Weights of a small GPT-style language model, trained from scratch on English Wikipedia.
Size: 14 layers, width 128, vocabulary 2048.
Architecture: LayerNorm before each block, rotary positions, biases, untied embeddings.
Training: a variant of SOAP for these matrices, 175M tokens.
Each number is 500 + 40 x the weight over its row's rms, rounded and kept within 0 to 999. Layers, rows and columns count from 0. Numbers have three digits each. The size before them is the row's rms in percent of the matrix's.

# layer 5 MLP down, 128x640, rms 0.129, rows 33-127, columns 80-119
100:453508465445451522559456438522511524489500527517495504524544550552532508453550476502526425555504504499442504519509464485
100:434542489514497536493486452481477555501591419459470494492463573425536464561459466518497477487494432499473457511476521567
096:453426449568518498556584478483510543483541510562435507508511452516492515473524475478511505516530566549441465489532521449
097:408499514484533465514547526553469427515600465541512576447556555522413507473487499521452553554541441462486487522472464542
096:453489514523488454474586503538499486531580614484465469505551439580466529482499504446510518445519515560524461499463531415
100:491645544467511462533515486454455549463545496523547546457466547419571440526457493480482467472498504474560574497556509493
099:543490499476530496509408458465504514469488520468472488490480451558521557537587532500461524515489405495426565521477514485
097:521534498579485514468480581570507456458472518535536522453500553541474514532481510450474527488560461503492536494446485424
099:550606413447470524517505518493537473469470482476520513492545463571490490464475506517468569505517512574463448523516531571
098:455506505510501515484506589526514503498481433502442486579414497516437515468507464492503522514538481521508441504545479514
090:445526509557555515517499565518507497454528476478482485493488419432444519497474537545464491491616550541462492476490556494
096:473546537510477521545534530364454488520444516446515526513525533550467506511540427481454486498442509504465508507470585489
104:496550516556516474535522550520519514498519449504512496509486511457417467459492536535458504533602456569487514528413546488
104:562490590503519510465465509461475497436471519485528547438459496535513619510557512506466479557525476564530480493454488602
107:460486508508488462460528451490447484537426429464539509510474463532474504506557573550510448510512510404505488563513449442
106:488490514474446515517557523484484523534475508501428472572487502578469454426496483494526541546497499593435458416526531460
104:420532433495505419443533459500431489453505468550511514479483509489475443494478450510496477524484437450466535505498560427
103:492482502446465491472390500509499470544470511502565448556482471527557515616378461516516467474500546450504470497524470502
093:492474399487537467496557500463556472507516477529549488550473516461492462544402537476500499474444456496501520449517479551
096:475444532506422383517487506484537528541497492485521434555506581538431497472455533478494466464482538452463514462589454400
099:572481465610525474505572503511490557450541525402494530545534500558475549513526459512525478549399497481567531497534516479
098:488515456543444454501496561464460475492457474500504434491479480425488466543439475533530489504452532540535506505589480495
096:535518422447495491446443532526516396516513542500491488422484492478524476511508449469519528485459525490506460510440460478
095:530485541449492514454531511529524486464440477544532521480473478451537402464553520417578575484445531558489525445508526531
108:498498431500481539479511483539437515441530507495502523510520547385529502555504517481566531517561481517546483477523491510
100:492426492480531540543473550490518521519449490482477508439562468473467484515519488455531528532528504470541511569500463426
102:515448547541518545448495455514501483526504491495449535480455516493493448431569509516462491461576579509450480564521477490
097:474575523508470451492468525476522511489518490469490487544492466524525443476560465508517445512517499464502488518530514480
108:481506494521539507563519524497401548487498452474522502556526530499469477502524516579526520544539432463433461466439448510
095:526575469481479578472524630479447503474464422418466533558464490552491495486506456547555474482531503491476412497554570472
114:475475455453486410564494475533515420499386564525534539564545476452514519506565490481515523479471523480550518515568490441
109:458445514463508479550516456556601446492468490492467516524531488374561463525454532518518489518566475503518572501512467512
102:473495569504505476517466455475516541485547516530535521503480480406500462570484518480526491473477502537537469437485506503
099:485410542538496512501524534489486506502497517502517446466448418570597470471577497436531495493545532521457517461530530423
097:502477479518512520508532523417444436534481476466491468514462457517494515521513523584480462457579523556546498543548505484
099:430581483517598466540567478453544515597506497432512499500513464500492500551503483523510449542503536466512509478571489563
100:533551560452404528488488524560474482546530457497453523518512506521529408603522459519554529435526523495532492503552452516
104:537431489519467441445528482507528543493481449533482526532514514550493509532502529440500489503500501499478442539533473484
097:509509431572530528458477521479478467476533455513479517466497524544494499503507443472563464558457444462492494471433526507
098:513500533458473560527450405528537504489520499466444514537491479483470483507551473539560516423557538489488431504544380477
094:439407533487531548508498571485469470515488437503497424552541501490547481546454476487487497576527544514517487451439461487
104:511451509499494428539506526515481545538507515524511491462497464492491549556530484487516533465516533464436555546495476595
104:516506460516395594496521487549487495488525516516481458504487485510431497504533490475531474484485497482481453509511531418
102:497537533478558457527463526526502577528483514500567550539483496481527536486549535573485501531506511438553418477478534487
101:543562495485533518430480489487512463473403572501419501502506533543427487491518524461466475426508449492412533522499464427
100:522481458487545539482382512453535524476535538453462496426523502509504549584497493472488524573462442538518564504523508570
098:520464484425449470497491443520507439538497491533558502515472530544538549497525494436469442475475483497545528547486504495
099:516488489585499480414448487530520593523490547542462518481488498540512513390419489450450514630506500535511472464463444493
099:499532503502517525528431485471495456476508522435486492545510506466429564427502536463435443476464498547454459531505461456
097:527525533474570530494485619544493552363443512503505470557526551493462444497503450520510522437500570514467462559467491489
097:454483497436511526475516571531461491389450458520414583484512400518524556561576488512480492496493541439489559506398450542
100:478493510531504413477554449442455437543502520508530462497514497559462558503478497511573604507470528493515438516539480514
108:593445509496496403573516518497488487484463495481535577517503501487525517485510487433478500504556469506479441506461467516
104:468562532535515546565515528478429564481485510479472535506505544484480444507422523469455492471501553550527520450452513500
100:517549545474591490560474433526484521477508525453496472510528521527469466493504480480497431521476509530487471470465471488
096:474513496467555464532490487551477456451435460486492508518485491496502470537426466498518501587546503483551472484485502503
097:534508474458501473467526539463527521496526521499471522463512427541536473543476527466500525503514414451455439464487486541
103:496447471465514562571514506510502520541446468562454562482525479499481541447538512523519523564537563593500490555517550428
102:485457462506497552487541501480557562425485492591471452498454543510507490542499482542433489553520452534473441492493488489
095:503476432557519439493434505462530508495537507503486522496494511457449501523569514524520502448539561478469524450471494466
097:482525412492465496438522528503554486513529509487489549573478527410491455558514556440540491532454468481487515513494499518
114:412444452611553407485486519572503490463432507490471549478506468529437477521464520476546439504496524539504513441595422488
098:495531483506520471478523554538512524526487429571523524484620469515508522468524484547421457577455464509472554515433435480
102:543484529468485472529597489540530531493472599570487531476474496509489492485516503481513584547463428494532440586511487526
099:462478446502455628497557530502500500463553489461516487482449459451509410527531475469518490476515542461538519571541544464
094:453565512490409504532502449504530477395477545562501481483514497495532441503504463550458490417445531510548521557478581585
097:456475515501448512502493521461501482486483449503373471517636413403515471525460516430465564493436547454464496563483533614
089:454447553423368541481515461505542511541573450500511514490599485426467495425499515437482445535485518478509500460475454496
097:492507548437520539498471524493436586470503506582451493570472511484573520475501492503592510583490536462493489537547560521
097:475523468469467529492440465398465411478499518482466430472451424521562439520524461510498459480570444470542494456497444518
112:492488491482428570472517501472479479522525465486519480475464535474536515569499447520542474529504515449480520458499505523
094:486512538476572492504479478518463521507455506518549499547476433557510516482472453523465480492487507508488470556508475426
100:553539404551515530395468468578459525529518495490435469486446514457474486513565552487496548506522480429502458484543515482
089:480564486462501510518524539430518488473437454490502454534543483476535536509534540487558462539465539449519471545490520458
111:428551611560526580502462537491551540525519475490487449507507513473490409422483532545485518479516513548464514485499504500
102:573515498561503460524481526533540575508397427524460535534493495560528544496486502470485526448535482463487479513443507508
099:512547505491576575540499491485429494478523468539531577547483473470470582508448475486512459448515502475480475508493488540
104:443476523583499529507409478434476530481575484514452424422573528492507552504484590539500533560533513567511516519467524490
103:525516523506439493482562468502462505527593547522604527497493553508478492477486468504501506459514489468481525474469488502
099:492491490540500492552476567526509477480514583531461469559518521546423521424520422554525480481445488475457476505479493460
099:472542542511485485471470469466567452494401561517495563511533530472584439504479548514469474565537512488470529545487508541
104:470534516518535504524488452512466565424554474499489487551436499536398539495472495567498510479597438481501533510511466495
120:456532522534471518578501477486592560475541576476480493514505546488497498462477493485475499496514457492476461488478465568
100:460455501441521549517447505506537534521496486562458449556411510443538510451446511514508509452435451483530515496497521481
095:537482500529472484506468504515523498475481529499490478512508498564438529541462563534469579434478501507458516495433498446
096:528489441500494532466460532476444502543509507467496488501498535475485556512492607576531483528536473488442549535557564479
100:519536517469547465536451526522497526483478482537591488511603471480543482507495481536483498489443511504476463541383509540
099:567480474497488494456449581486461511524513446532479493491510583470553466529444483503522567501414509458516458534566529577
100:562483452513495605483494578523459468456616454532549496446471477496460426537511566454476464482534491509461497443490430495
105:506485544482493498470493446547479490495526504514512542466568456529465511465456488523470491462515432444434541449529480514
100:519468520512450558480556509447523560453601483474496532458539468467481539561533480530504505473559439500525528582496476478
098:523582480549427538518477512477566490449476545509569480540421552408553535487492508447554519388515499490515497511525530558
101:570512527515507520466485530512487543478469489388510487472414526493440503531491500593505511439514476450527531540542497483
092:463521558510519500587523547554478538563513522540529510515489508493504578632577522469515464468473528499534559517502514514
091:525513498511555371513466411509549543461513492484500493470510492480546515525506427532471443493538513427486513509511476633